config.toml
n_kv_head = 6
norm = "layernorm"
tie_embeddings = true
parallel_block = false
init = "uniform"
init_std_qkv = 0.0664
init_std_down = 0.0951
optimizer = "soap_variant"
decay_fraction = 1.0
Each number is 128 + 32 x the weight over its row's rms, rounded and kept within 0 to 255. Layers, rows and columns count from 0. Numbers have three digits each. The size before them is the row's rms in percent of the matrix's.

# up: layer 8 MLP up, 384x96, rms 0.095, rows 39-167, columns 48-95
# down: layer 8 MLP down (transposed), 384x96, rms 0.0951, rows 39-166, columns 48-95
up39 087:068117125145128114053120141075119145099115086095173098153169142128128137146082099097103134109099139143175155106092105184117095108079106100102096
down39 078:091066099119111133151154136093096121101082102185132077143046073064131090136107122147088124168123087105084139114135114086094141083163169189159128
up40 099:081172100151129114082094102183089110097124139152132132195160192095129123132113103116085169134123106105160082132134131096100128156128150153123172
down40 112:113124076165153087151157177120203142110130120134092127112082126139146139137137096116128101151179109106146125126111041099144071154146174079156085
up41 093:110170161127102164131078105088128112135100144132134139094157157182086169135129159105081162109082114155163077142150113068165107113117111172122186
down41 086:153108110111077132149102109089122057112132128126154106172075184197083124134125215133159100118096130186183111134078082139118144132147073141058133
up42 098:153136125117158072133136140151149079095136109131083117053138107181162117114081118084125149075142107064118074083170136102142137127121115107183125
down42 093:108090131143171144170124116175142055108167153131131141121185126117110196091177099130122135132200166161099150197122140174117137097180083144063136
up43 097:132153162104098162138087074088143109135126114189050103134104078127125188119084126096111158093099110134125148140182172114149204171153108114131199
down43 093:101106144096078085151067127142045118097081150071069169116107148101123098125085092129155098167134147166145148112097134056130071147149135164110105
up44 099:090087136191081130163104164112103162096154134147142165165141166136151136084140144089126199117148165139090099109063132100141125136166134178180152
down44 100:169097154103150094125119136140158085135155065121127130134171080056113130144206105146138113120101094092117073154130109151124128082142132147088098
up45 095:131091183112132172177135136151136196115169092135148152130105094109101206093066009159131115115105122182129164128100141103135151125111139123137175
down45 099:105103140121112063082190101111141156076096125087172110117110137064141129121149147116141131134178123142156096099105171107168073138062095128103133
up46 093:062152161167110162094127115139165133151089064139189103127082114087135130124112138106086187118111169086107195163118149140170097110157150169141114
down46 081:205109095117166117133155157129108115112156104130148128117125101164081130167133084160117077092152082163157096119166163073129215102147109123158205
up47 107:161167108089108117100159139068097153144082157065072113180104167150168135164109117101143116069098151124107191155094123083133146178123099057066143
down47 098:190167097155110130185126146090135121165114123081110148135229100104146118095112118128117157182134086161086110121111103160131135123168158198130158
up48 097:125098078144144084163135073111096147153149163116113052088117120101103148083131127157194118103113129120164111032150086167150151117107120069187076
down48 092:137132112165098141152133108062113070081127157125090132112091168100142149111108187108137162152132160080097130155069114079102109088152152120165133
up49 097:100136143110123156162141088144110092173088099131075121131094142114134154075144121141179138199200175078123098151166176109151138103168130129195101
down49 097:157118127153174137109116059136162132194187133155078146161126127114184132136127131064114146082135103139139170156152141132087173145110130138112118
up50 094:146143147077141153114108141136122109103098114177165104123124133065074161040114129147133152180186204058109141183130116115161150170138149092109158
down50 088:196091131143067092150110165151105072174134131118097141051153113159124098061114095127156108083156073167131112152110151143097079127054129088146122
up51 103:143123130149168107131126073127131125070146092137194107080125123151138122090143118125147175122094200120097153123155181124174166158106055111091094
down51 097:134153049168102151156095109143112144114095079077143110145126202144135165165113144119066154125066147201149134101059111143132137147128098081122151
up52 099:156127168134103143180092081156141136117176111165149148143120155176121168120173156118134143115157121147131049166078082143184109088187100124170107
down52 092:131122153114114106092127095117153154190164155139145184164167082184125147184082107087162109139138138039190191131117148119142133116088145119156118
up53 109:101156142099131108107098141113107130115075145132157162155119100130166146113156103151128192113156176168142113170086148108194069129092114156125157
down53 105:141109101133114072099132144175170066137080166142136094154148069137115132123103145127127125129120091071105127152129184107116103124168079182133118
up54 099:100149134162146161111130122152114114149106107132138150129145137128051089172105064126148145103194112112179114136083105167108150111027075167166079
down54 092:133075132096169094142174110119172070182077133164108173137078109126155126113158118095115120097142123119177165191184158176184102140115147120173143
up55 112:137159131115110115151110176058130119156099112093136138067082076130051111147123078133132163130108117100142085179190140117129134098155110213114103
down55 103:162121106197108123132116170134122085157097169110093134070119163102161121133112183112146122180115132059148128168091105143108103144099159089115153
up56 102:143142048120106098152146147116115127140086110124103187137139128110099103157112127126105084140171045148140134103119123124165078133119120202153162
down56 103:213146067136180071151167122145202087133178128113139084130099150131122159109143146115139095122165071142192152106109160069097191122149167169102139
up57 101:090104127166103126124093151112104127156065176152138112140107136149139162119082136127143157163080129147111112140096125173168156108127127181151145
down57 106:125105170101119146131179131137152151097132149155062105085090092122159149149124187158144151102131187169127107107049103138144096116130092144109152
up58 100:091095151151129157130129156179089175165170157147150188040095086120134126089114110163135141186130109083133176139171096205135114105176114162123084
down58 087:099174104131107154175116180188124077127109158126095110188112155071153198073163165162161109143153141125151102146138183122145132112096164106151089
up59 105:146156189115119182174144120145142142128178116100122107150157157131016089149130085178137172127130157067152154154164150120125150084183143130166110
down59 102:134168081159168109116156115164133085165102120103074156124098122072164133101163200141132165158110126159104119147137129145099161140162157130079165
up60 097:076127110122106098133145162180099106145109160089208130098179107145136126129096103155111107164099152141129214151135122100159067178172133170170165
down60 102:095183175150181206100120121127126122118106136205082144165161136204139156125101132156084135125131118096110134142091128172139107155146119161136092
up61 095:145177167134122193190150120145092177102123118143122117067094061128184197134170088161136104126155141149131143115120101069187126132127119169174152
down61 096:129134109102161147143154155198146135040148144115100133114106174061150146101145156159131092143153074130110074105135066117078169054138141101153163
up62 101:088128103178129073175115160121172085126112132111090134106158117114069109149150101191149178097166096076153131140092122129110148139129052188128150
down62 103:173159123130176170049176122184106136121153159150123097119106184118096123119131115062098102161058107090177173150124174101084131130136123132068125
up63 112:112192107161100063124140199134083125131113112153104147148149086158124126138185109175147188097172138115130140105162116127159079114136047185058146
down63 122:112120184121148153083123134157152143085125134110102130158128112139135097122130103160085165147173120070166225160170132196153119185110146131122131
up64 090:101171135132146158159160157171114124182130113174180140119158156135082095137124085164142100154138154106119139163146193152152098072212154188078150
down64 090:113079094145172185166104129143159124101130172120129149125156095171151137163143139136133116101074088140109144081136151140166159071117188171139153
up65 101:136149115097111189095151151140114164145149086124111101158180137176107088138120124160144126087171136121145070129075105132105099119171155146165135
down65 111:076165141175153125130152197103119080132118059131126162160108152073139118184168127136078137125117181168141070160101135105108156097083151123132119
up66 106:099118194162154086127105146097142182108143108151190135142118117195117100113110146071161145132161205095129147107123074116180106118116109144117098
down66 101:125120126126106058115112181154163181155101101168106093170080167160159130070103106144130139139102136128086080160074137120165169190151088188134146
up67 109:178119055154136107107143145072079141155130160136122124054163135125121154166101101126082124126139211115164126151125077121178134118109166161152116
down67 113:098099166175130130102094177135120102160132146058130175130148162179109129129138155122123145132139109192131034170107157117119074141143117107119105
up68 101:172156106152110106110123149137076133156158144123144179146137099138132193110142118149121179155110076118144120143147144128161071136115139142167064
down68 099:141063125111196122120093082125215148093169179094167087133145144201094129133113095126087122138101092182134188168115121064088137152120095107089145
up69 102:159157119056146126179125124151133131108126095083155100118157150163144122145147171107163130193090174096122108150077165083142072142185154131185161
down69 101:152130127132083133096138110087171130113119110120067136105105122162098127135184125164088152053108144135131113088108139184094156077159136118119148
up70 103:128134129164133119164166144124125100186078124187157132119093139139166146102149148113165088122168156093049157162115091111133104150097076055168159
down70 108:146087165140170145125114055154151146178166103129098143092131119175132091128095065157125098102106100166184149144121165134148109167162137117148133
up71 114:115174128125156085157065187156119108093097072121135130167114105127124116144110130190121155081140205150136097107160130188111164110105059144140145
down71 102:099083161156133132150152116150117119129135211131107174125132065088116161042121116138150116135179150154131106184174103127151125098160137132141135
up72 098:078149170117110120164151120125133148086062120124127116074132069173081059179120099078154134098115114119133087187123110073143098165183153102114120
down72 098:038089175145133165080141153106095115063197137137121115111141130153103142080167187150150130107098151098080171128133131180088135148073153108142138
up73 093:146083120119068125129034116150165088154114106096081153149150100165198190070137191145164118123092116141141182152168121120169112107101153152171130
down73 098:135158114122087072108158105127139117049106156086101126139151146211161123096189150110101082169128138108167132106079091121090141150128139093123108
up74 095:096136123140145139107135091127108125112091182133191116140146160094092166116129148069159109120069170113100163117070159153170125156165135125135084
down74 094:156103115097175093134153121141167128167132106183110148168140115102101117112127108105144146125123127155094123072124109152128150113146086142124090
up75 105:113114159131115079124097131174131042137114165118110207153153185088134154128132155125178161171141178174127100110166136141166140082144113116102092
down75 105:130139125168108130130145097167069138103163170098168161103123174082114121214075068112156090151123154151127105150090160094110143135154053144126141
up76 100:086140086142156176199108130191133156107116150086115101113128096105098159113071112163153179089124114098181152158096159102078105155144158164126149
down76 099:168169172052174102115088090151093141126121088119147164086107154059142064151132126123147104137178119100146146167121088129107152188128072152190164
up77 098:078111088136169118081101134146127099111119172106127115065167121115063078106130092115114170155124101121174140174106146135121136153092063138178127
down77 103:064135070129110140072102157091131115153067108102158134119113148174163063205135137098120058186117111111121096132140091154124121195109130104151180
up78 092:114142094170076153101140091108075149095117106077135085134112086118149160147092120126128114169137121158128161074112152143098137066194167110118129
down78 083:119105170135189097110131100192127123084133107126107070124130113190069058081182046128113122159139127122141122128075149100121150100101141080160102
up79 092:170136142142118160166176149101157114074089162086116113184117085165130162074099114172138187137109170089103122124181147114163187080123184098106143
down79 094:160087105137152065112186140149167157153094166151183102121093184159104219119139173134113144128156109126148105147077153120120103132088146121106156
up80 104:164148109177127058146173137173132127159147180131125105068122148132087119119166043092161140109133132121131075195136113145092050106146117107086116
down80 110:172127174104193160186161105082142100140082104165128135101158176107142100118095156156126105114111155100136095123129187096104120156103081140152185
up81 096:072147116101105088115173090104112091098166135164107131088126167122124119173162134097147113137151161134118126153232092154117144115114110109143134
down81 104:147128136108090159164091081118118140125139111120089153130146138073144140166085109115165162125124127123130165154087150099136112158107136111150137
up82 095:130083150160143162123118200111160156079143138148142084134145138125093141161057118134111127099156152131078160133090174112151177139066078078080095
down82 093:143161108104100088156115112071138160149154118116144136138170134123115140166152147148090140095100177137141106132167079134068185128105065148109081
up83 099:157155091204137144083099126113166150130059163113127120070130136092110171091121134201173148133135100147150182101096117074135146087119119120113160
down83 090:154135160164077140115142113097102130115181141093146122192098124083185122131162134127148124139125174113101102160118109078148170074135092254164092
up84 110:203183091120102133145090162111091178122173178099138087112095100153153110154135148129131157141079117119147119160137114104082111130139154109148144
down84 126:158187175100162118138151148129114109180123148159097170118157154134103093135079154140124135108157131166161037162133111108154146138070153081081117
up85 110:161104136099147168112102164114153141084113116153138107142109134197094119111078153088187186187137116203126109085140180089110105068168140121080155
down85 111:151184163092113132137204097159139151194136151163079128109127154152209142107117143189122055114141152075136133119117107145148131128089168079151138
up86 100:094188139176143191125169207171130160062136146093072129110148117129127151149122100137140144142112118105113152099094129176168133195165165076124189
down86 102:160096151119118114128111128099101157102094116155147149114136105148114108136133099148156114135182147149120146164131161122106140145136115197111080
up87 091:128141141166088130097117093171141153115060089126131149067081129087139151141111056133173140149149156115129139124069110124124139136087107116156123
down87 093:059200115172142124154219100167153112131124090149129075135109108092145143210090120108155101150164132143133117099137102081130124110089091104135151
up88 105:160190126144108144200112177126142105133123191144117133100094063165109165086103128098143139086142109085116099151122120161154143143130127165140145
down88 116:132140160120157143141152113080179122109127137122149081157166123158130052106169110103100154122127118088106127116090094113133160193088097075157132
up89 106:091128135123126137096064143074110126146082132143168064127189164151155148093101077089178111137123194070125157116171142137115101102138132102125184
down89 107:160128164135091134150092087143182145142156131145116154148124151054147109124098157092120138082156143140128101137086178094189148160144155104116080
up90 095:202129113127091168087094142136138095073103123175167194114119115152099153097116129100186144130166124105216075164113140121093209141163106138130150
down90 092:154109099139104114137143076102103104162142082160075142082143218105119153084153103145135112115134183080118068137155110200095139147139138122137101
up91 090:137095085130105063136180164192124126127092111082150136061149176116132087167115189200162076196157097133080150121115108149139113115158140131101169
down91 089:111137106180165135077086131092183121156087085135109174161190135131126145145127108089124121128099136172155137142106102121073157175134131085126163
up92 105:173076102108145156149093142123133115147145158163174073151146149110090201105091148097150158134140135140131129175155157148192164095173110099112147
down92 104:108134145155155072123096095096078171095083099141171156082140051169130155129105121191120193082187120175126152152173098079125104108121102167183109
up93 095:088169175094143177142124207083105142132122113093156073148175072117126159162110118072062096061136132126149158101148092100126133166131133156146161
down93 106:179103086070095092081138111117190108132091147132126162113099167172123116113120115062164126132134123113172050136077145093103082142137108060105098
up94 113:160132107105140107081117119160154106105099168082104148163129102151067138153120130130123174151118170176138148184091108180125148111181120073097168
down94 106:136187119086142115092192090119185103178116100107100136124075134198072117124103152161180137160076106119133124077104088105135129142108107123138173
up95 097:112174134125142129166089188155139112152143110116118136185114203148086132100069135125179087146106142120071168164180089099122086123147063134143156
down95 108:094088195105132152161116202125139122142146126142090164129162148069102091062131130115186075115171158108145151145117172127128152109091044184154159
up96 100:132122110191138137133109120106115157135090095107127150147119161152182107093088141178124167150072082190140166141090147093116118104136166135096173
down96 090:107126108161128113162116163123073145140143167206124138071146173102112186092150149120104153111129130102100157185110137177120154143051112120155067
up97 098:143179080095189120152156118139132149095180090096116104107149090159171076128120149138129155161120103134167155112179094093151062162150167154118126
down97 109:069151161172173078148151087098084129137194122160102136130113089141101167121128182126162091149138126114118106179173171099087082116114108163110099
up98 104:143145144182091147161086098115105113134142172173114123135110188137127151101096111170068178145161160135096106129102166113084126106112142134153134
down98 106:149119083160146087155183062101150135113227140097086130184073157198145077118095104107137107149104098117116141152089111122140110131132147183194176
up99 103:165150094135141117123118138154132149154139117185099111152130115123116126187128161164107125084160127095078174053073082122158129156140122103122112
down99 107:139151094095104090097148118133150113164037165083133157131142178169172129150159076119167148165124214117140133079131170148092146129068112128124151
up100 102:099155099139126075160157122122148046166104060132146140112168137153122151133061143173160150124146109128103058091147128103133108094093126158127123
down100 101:123133143142169141069104153151187122118136137149145140082081188164170129113129137112146091110156110094141151101122099136105080154104126111167170
up101 114:118152147171111140129087101162094115081149107179106140145180166155108098129091132137155131105132143170182135141109136118125105140150122131124130
down101 104:118132098111169144103133143189078057131096162110072112130129136111133144156124121077140147163146151184187138154151146092125137151171111078162142
up102 099:155170149150129115080062091109127116113093120174136167089131154138143158120060113161150153080135123092097139173117154174114093115072158101146184
down102 095:103125176148125147152169123107140150115117137106109146168096150149146111160116115102076067098100061125178070149132185103102125112103108113114083
up103 097:167148119166142158148163150162095120115155074114146131105103112163155118106125097069130193125116153147124124103106179117165089111180093105129138
down103 102:138134118126115176175115142118138126103096121116136144044169194179181154146158144091123152109108154129171146145102086138082102071111179119113070
up104 111:117140126096139122194081087095107091168123139188125139071106092128158132152089137147202181188107119106124062141134079144117101093103091138147153
down104 106:153126076127150097131169074154146132105110055107099073119094128106183096091130158128120145190101111115086160093147183152151125179147169141145149
up105 091:144161116072105093098152162176131086145133152155147082162187193081145145140121141088119076089134075129102176104096113140178152179082135115167039
down105 085:145144110149081110121122106167124137198102147135174075084086171000150136122084146117134149114138179098131102125150178144136100136173108076085145
up106 113:144149125037127181078130120103089160107061102179140141094142067138083168136107152122170173125147167154167131132151175069043151120154149140110110
down106 109:113129101107140094181139077144077148152164117170150095173165101063118134101151095156146160151148115086246095058139178151186146136131071080151182
up107 099:060201136075106104103117144133112117153106092165148121185152141086108131108135142114086122139115114145060203121123149146133125149121179076148118
down107 107:085088137088185104107124110110121172091113140106087095116132108122097126123134137181145170148164131121101110170132189123120151141127099062088141
up108 102:095108128152120126134208109165123130128100171105088119130163181120156137136118127096106094160201124135170143103155155135136110109170171163094156
down108 082:211142137151123086169142142120092087150094104162124113140130073082138145153126124139101180099194086145147159150161121150146094126147091159171157
up109 105:074167126134100122161123195149077133153089121120118147127181131216110130158135109115188124078079193117113194134120166128117175069155075138109144
down109 107:086117100115098128137095088152099130070157109224124114059083083047091203148144100130134106188150096172159151155138124131128113139086149163107153
up110 106:174154085098190141096115136137109154104060100097135180170085127153099135121120156151117116180159129120113174125181104102168100128141131118136076
down110 090:086096143138167179183088124124117134172148157072094114121125084131141127131151089130140098007160149157152156142084132151096130143123168083175118
up111 087:111154115156127110170106122079092136132141145130115129146094137185089108115139104165148155194088134073156094155163141118171100177157166166104158
down111 085:126142108135073146137118093079082129146125158108178171117084141132157123121159179087165148075114083098082189105151128109112144124124110161141123
up112 109:138135131195151077134092105142058128138190125070205098102166129116079127125070132139104169116095108153081120167180139138145092148116174083111129
down112 107:119103100117147087160174096183162120084122164134081107147143136223109131112103115100152134110127117085198158158124126074133184091147116125086098
up113 107:133095144066201122189130076141141156182170117121111093111152134113163132126096097136151142133067133117138152114065089184146157092114108116108189
down113 102:053148182128134158116151142197138127164116159143143090141079159075124130073159129113088048181100120108163117164074153125162145161144153142129124
up114 120:101112120146130135125132093087129153163118139086117082193159166132053111131137083187167129117189157158129134159101188097175138139136100152142165
down114 142:040104135130154155145122182058141143107115117071081072144180118124132160155140076205106149092165137150087109110129160164109161113092143134115141
up115 107:102137130165065096141127094128089099173153184179172177137083149172050160145134180129154151131096163194135129137127124118166132086172095172128148
down115 102:132117174054031173120134107088113119144144147086140128126118084249085138131151209088142125086093154129114115124083126178108132114159139107090176
up116 101:114161137124148109126149150140108169108148177139225078062184100141143108077122144151134111134133143136149113144168157101156139071118125111103103
down116 099:086113104141089113099108163111165201152114141143104119132098128111103098124070090165173128167170102125102133041066092160144100144122124149116113
up117 091:126122103103177088145111169166084147165081142115149097129086180174125150140096149087132155113101122125080178118146139155157099117146163092100124
down117 096:100100139133104108116098120137101107099138178161129152109120168105116101161148120123121079132114145052165136154141120143119148204133151103161183
up118 088:114122096077106162110131172112103148121169026171143143150102095099137070171086166161125133138184148150090148100123137118105116155159146086062114
down118 093:166117134203143151167142137124175151152173137107096118099183144135142154161112130110204186174193135181120116155124141121098122146149132104175117
up119 104:168141142069143127127117108197127135179145132106100158105128152135092162151128076124127134179168146149092150190126156143115118152124098117092061
down119 099:137152159145146119086113071108183193108202121103093138183151196088143154168096076158101133114161155113144142104159048118158121137066125149118108
up120 101:164153137153131162078111139124118141103082117086122130106117093128062147075135201063158147174114126139144118086140192112129158150173142145084142
down120 105:105102145128154162113113134151109131118152123165108089167159134219228114149158128145080081139082096137134126139133070121107079115123105143146102
up121 102:114152171094135118154178051135111089146125108151112163154142172101138152090104122077153117116192174151132154141067130117140127186124126176103196
down121 103:181108088090092086117080161094095099086143088150124187122137137196122129179171153117115097159115119152153135157142147160163130139078140153125120
up122 101:120137093090210064162041123138136164075125149120180151135114173132112194110152117137147120124096098106148131153085147106154095104103200110184163
down122 112:125151102112072089131124089129092115119132128137100112123134180090163160093115151122132140128195101197153091156082131091139177146142139124176111
up123 092:145179135135149118098118170092113125094119136119154158084171125097107123138178117226102172130091158185111111091131106143045116085116146169117093
down123 086:105194075118098127114125071128109111152115145114171187143150140106134155163087095130147143098154168167173134133091155182080118142204141148128099
up124 106:065095096146134073103158097127133115122131154132114180122162138095150175121072093161095098130176158136107111102181127095152144070174180169150148
down124 091:141119125140158157175109104125171106177124166121153123140095073022105100087107167134136143152174149101163161103130117103095179160141113144088149
up125 100:102193113174124068142121131127137119175154028099124103097088130135120166105102153152090186138153094090120065159131125078113113140102176174186164
down125 107:107110057057171175147188067124171153172093126120148143118167139079143167137142159147133114141079162130114115108154114092116137111171179141139141
up126 092:173136099142088150096117149225125127137144139168155076130098119110124145143119153069145126132159115174117127127114163083164107129087133154127132
down126 090:125100162123136091119159070143067143151113128120097092121095095093139153148123160173132096139142160090133138098190162132086133125151079063141169
up127 098:143139162150061083168142162101063058125087124097113103121144168180153180106100125126168124117104182125124088150136160077128178063164161203131157
down127 108:096106177120072066138089099098112130166097072140131110115174146128156088201119205176158068192182109092089107132167129136133161136129124157111153
up128 101:152123113110110153033085122160119133078107131129064128117119115166168160096089123154103148118166142167104139095122165135155137213102122152130159
down128 103:122099101193116144182119048150200053159202149143162108143086127089099130058111119123170107117118096105125147160153097109117121157105142168104113
up129 093:154147102184190113111124093098134170178145098116119167119112080164118104089121141093114154156152100136154169110083083077185124107098076080124182
down129 095:110129121133109107099157043135080121162107201171149099137167143121180115142083110148118143157078165100106176113142077116130140120161121164148124
up130 100:111126163139104106148103111211094143183148083129114190201142106113079113177055107104121131115079157140111095106160131117159133097187155146175114
down130 087:135156103157205146135211137068134129165069142083155126087183181184152105111136149152160118092108080098131134171140185192078096125121164114099115
up131 100:139154172158108100137124129101149114100089101146148118144104172119098140093169097169118172161134092128148110072134112100092116080092099082143126
down131 103:149126139201152129124122153134132117082118140117235166107154126103150118122142163115204112118103088073186131144140126112131167142131147114120122
up132 100:139143095153125113151110086174126094186122133120197151163154099121121092130105056150170098085202175070126138198125127112220118093108139175129117
down132 106:157131116102146091123164077145071183092125131095121098101115159213105156166131152135151098137107098095148093127136122114100114154069064107217118
up133 105:169081070144187113082128121158127113125108141107133109133121099129128108155082090168103108129202185135141133073116075126118159160094153067123098
down133 100:102132074136120068138134096116175145167155135112122151121117139154095186112163189198161147149119125127195165136098151172083138075195121110135113
up134 102:104076106146192129130153133203113122163111182097181100134126104157074107121103103174154119160129096117137134142127122091106167116111135121111142
down134 102:146148114108104153120107112153106125120135174107132141132138102066066170176126146112121057125100145159132140128110104129165190145097153090093094
up135 104:093180162103125115143141108074142124110136156085123090133147120161096185110143067139162155145089189077141153155169152126143166109120162176164108
down135 101:149130105173226110147106096122161125143128122137110132199141112140166067177092136164095170155079099138119184144087146154102113131127105152108120
up136 099:146095187151174124114109134114154106127136112155125174074112132132071165126119155174180143147107154123108136156104121053143086160086179112137094
down136 094:102127107137064102144075096129175179108113135124136143141129065108127128138102153144088090075158123182119175176121132102155173094162137081169094
up137 108:078119126165115140112121189110088115121118141122146158089139179184094107143110096088096168107114077172113088148112127115172169137146133077157100
down137 101:097172108120151159152143096129152109116143120132099133083115080165143090196113153134133083105152073083190144084116179111142145138148130157119137
up138 108:088163150130107090096098134168081176072085172131146123118118109132176165120120065151098108135138049094161155129099141149072111147134162156161159
down138 113:089131093129099141128132054179131215109127084153116108068121125145173172113101157126157168083095125144083150152096098187148111123140175089090172
up139 100:173132131172146114118115176137103170148087058082068095139046159156130111162126128099097127115116120096155066085171138133152156153104173124174089
down139 095:121168108084154094093118103156147145087128097150131124102137123164170089159127101209121111146137144116165118141137158144135109193074141055107141
up140 100:079153137155161153159071170102114162171098128151095167130137094105125138096126089112162159167139088112083149129150117181130059122135199101168072
down140 091:130107148119167152111134119116141197151085121133149145156171114043112125147169167104136076125136132153135121185117116117126215153156162128092076
up141 098:045171144142163106146153156116169158133102161077054102124134082139039151165150121125080154146171128116103085075116126175100115149152163137176176
down141 098:105120141086136110106124053102132101111061121059141107109176152153072162102114158130099152101131151103099118127180119140120144086026125132161105
up142 105:100145078090105137080082101131101102190119141130127127146128165166127205109088121094099141102176115146162121122110176082083050090155078176074155
down142 113:166125122153134124074136110152199054153101129148158088091118147145095124137092139092110156108130167133125134138111076149107175150143145114122085
up143 098:122167188132124187105115106167087065157087112170127117082162073121082103103177093159139104127168186101136121164097164159130138127214148179167103
down143 093:143108088185113056161103179109136137108132148130093120140128088163153158132099175171115170126092087137124179158137113079104085130092108038134187
up144 107:063116099153179062187110103147106109078139129112114090162205102171120166090126153177137123075108137163084127100096160176091169123115126136099144
down144 112:132143204145212078136043121122162127138159090065129069109143174140131102164123081105151126129154170081151166115198145147149130190125162122111158
up145 092:155138104063109105134099177110128176099081084070109176137136145097099119128097132125084154123162082121138141116158056101108133095153163126169101
down145 087:072147135119181184166125114127164212173088123139150100152119131116123045125144127106162141146142166178183100120139133070163130102090178142117141
up146 086:081130145135083092093170079129160059135152069151168103122101142080133051107092138107097123159126151100152114138146077111179126189133167070082105
down146 085:158153118117119135175138152161139188110101174068129152128149064069153214200124111130117185101170090180112153116121157150132154137101135124120121
up147 098:102112151083153116103149071150187156129146176125134100230162144101148151135105132125098119144150117152070162078156201114153129054173103126132101
down147 087:183100079168138138098099101059078085127140160102095099055188162149146136110159112148179169153144115136076121072125160125108144127137144102109137
up148 099:165118147111163138089167169080111126160157141123143079117154140107132116096117179118140067196151096122097148127133193103206115156153122099140135
down148 097:095157152138176087135124133142116101138140164093123210119070192181139144114047136120127191128121109133121127163097125161171114161115133077151138
up149 097:144119137161156098140172087193172095138094182142140144130118147076127101155185092080138143104090164163127139145060108160164134095133152180101122
down149 087:153137115186156113115049149156112092112088143090109150109133142218112146089074171130106137167144089117071119144129063111188105141153144120084126
up150 103:084167076166143107140109167109130090123128175050141152137081096050117101157136085125118121123127097082136157067152172155085097087136106153162156
down150 106:141120147122111082163129185165151146092057130128116096179090157122124058093130131143144101151150158151080098127087166096217171104136135135136070
up151 095:150159110097064146189108173136061070122129145099086118143114120160062145086082124152099174139145117157095121127142155144160130165165077124201131
down151 105:087114162130101151180050146095174180138152129146115152139145132148190073129141148164156095131183090170091069170155176121116116106157181156121170
up152 095:132146134163183156077110120083203118161082182122108127134050108229087110155164133102118163095119080132118105148115096129130131143141167184098124
down152 092:110127096097129112117076166121112107133139122109135143129085167067116129102078114120118156152134112135090146132174062079162151143100096117157165
up153 101:106176122135142071088134160121125149095113119134098121131136078181164131099114136155191072098120124137136105097145189139079124157149088119137120
down153 106:194134161106181180121143114203144100103111114092118146083158076171118160158132120146226164093119059108189112120103168127057081156183145122087138
up154 090:091160180122107150144087107115158140078105145085110130158150157058093151156112097152152094117152168111112127121139067131130176136115129134160177
down154 095:112100080121145111098167132168109121125122050127096114101143086174127122101097123116135131109132134127132173159168119065134060114085079097115097
up155 096:132160153087191125141129195091138101153148135156149108081150112130131145207137126108168151096087194148128139110131055129102066077102111131132060
down155 094:075163107159129156114167065121157133174112185097155135184140164155131089138093163152141114128150132161128138174153105132090123167185120090185095
up156 100:119078165201134149131131099168083140079105131045169090107181166156110166093112063116177187163104120127132178124122174143170152108131108117117141
down156 102:110082121125139082146120146105146095084135089130118176117148159155153107182144137129142131085119054154174160136098095146055146107067161138200106
up157 097:113161116146122099101126173120130108153143108100111154084166189141103140138074123125120132091214114136157119127109086149124130137151079133077135
down157 094:145083113113163109108192140074114137118119056165176153097095145158132163150139133072121151114102074133124135101140116118111061159092096222150194
up158 101:145088082118145060106136086162061139127082134155171112098061141145118212096117100130159125100140105187112074102059154152161133056165147179101178
down158 096:106117085061168146081119098104160106110102145068110131177140077088084118088130132141054182124135186118140058140154109089090149153144112132106184
up159 093:150132069137144163145117108118150154163115190117153141090158117153132169125113142084124151120156104146143110063121135091174160119139137113099094
down159 097:095121143113045147148119191132150145113157181165107148117126098145136062125173102137157135208092111128206097078110106136146185106170096088121109
up160 096:180155163137161117132083080072136126083158118074088049122112133145085168147065131121122154133134144144098136085140090117157089123107193161159087
down160 109:147107128160109087090112175172069149163137106147121130117096101195187144133176176132117171092065144178098118128068158152113117088138130067097113
up161 104:190154140053146135182141133071059176149142141107202113167099112136124068075083103111099121111150111172105128106121096118088110161159142094202145
down161 109:177121142174081127108098118176121118156090132123207102143089151121148164197131139146166095101150116130148151110134132113101092135142116112111106
up162 095:139129139134108085135183113028129108107180133134131118116145112102123167067134124200115119191167145158122191119143102160152055085136121161172099
down162 094:125126091092119089109125075156187158134078132156139062100143101098190111171135079122174135136089110115116131174111180147124182151136104149138114
up163 103:140121141173170170125122149136131084130075116078138170150144114171150114130100140182086122198084140137109114154131124136117123092112156111096139
down163 098:132123078149125162135128113139085145126094111076156082147072155179129177128144123117131108076174123126101105135063148180122141132114078123165095
up164 094:147125179188106078117126077094084199120181109148140079087115110142195124183132093148049116158135151097090106130109130174143153155156135110165109
down164 103:150136096128124156108133128149163126144167178152148159134149136107103115123110155112147122084162171154197150160176144079109123107149119096054159
up165 095:140123143138077175165089102113129127101128109143158171101151112118105164086133148116140096150126184062133150087091118179152072096138108110173132
down165 100:094202140106077119128176119171149150093143121144122153173115157102134176101116137102114036104099097120182115063119134037168196147128121114159198
up166 091:120156114119117108133113141108090123134054081090075159166182101116126051125119117137118169144187184168107138179085137134072138119151135127131114
down166 093:130119142105171096139136095162119184095110117122150137130105131083149174135192128145142098140184158099128163116191166120134120155166141127141176
up167 094:137143081126132156171133145100107157111130081079116137095129109088101133161091098161096131216120122149143112109097092042072102095125148133144155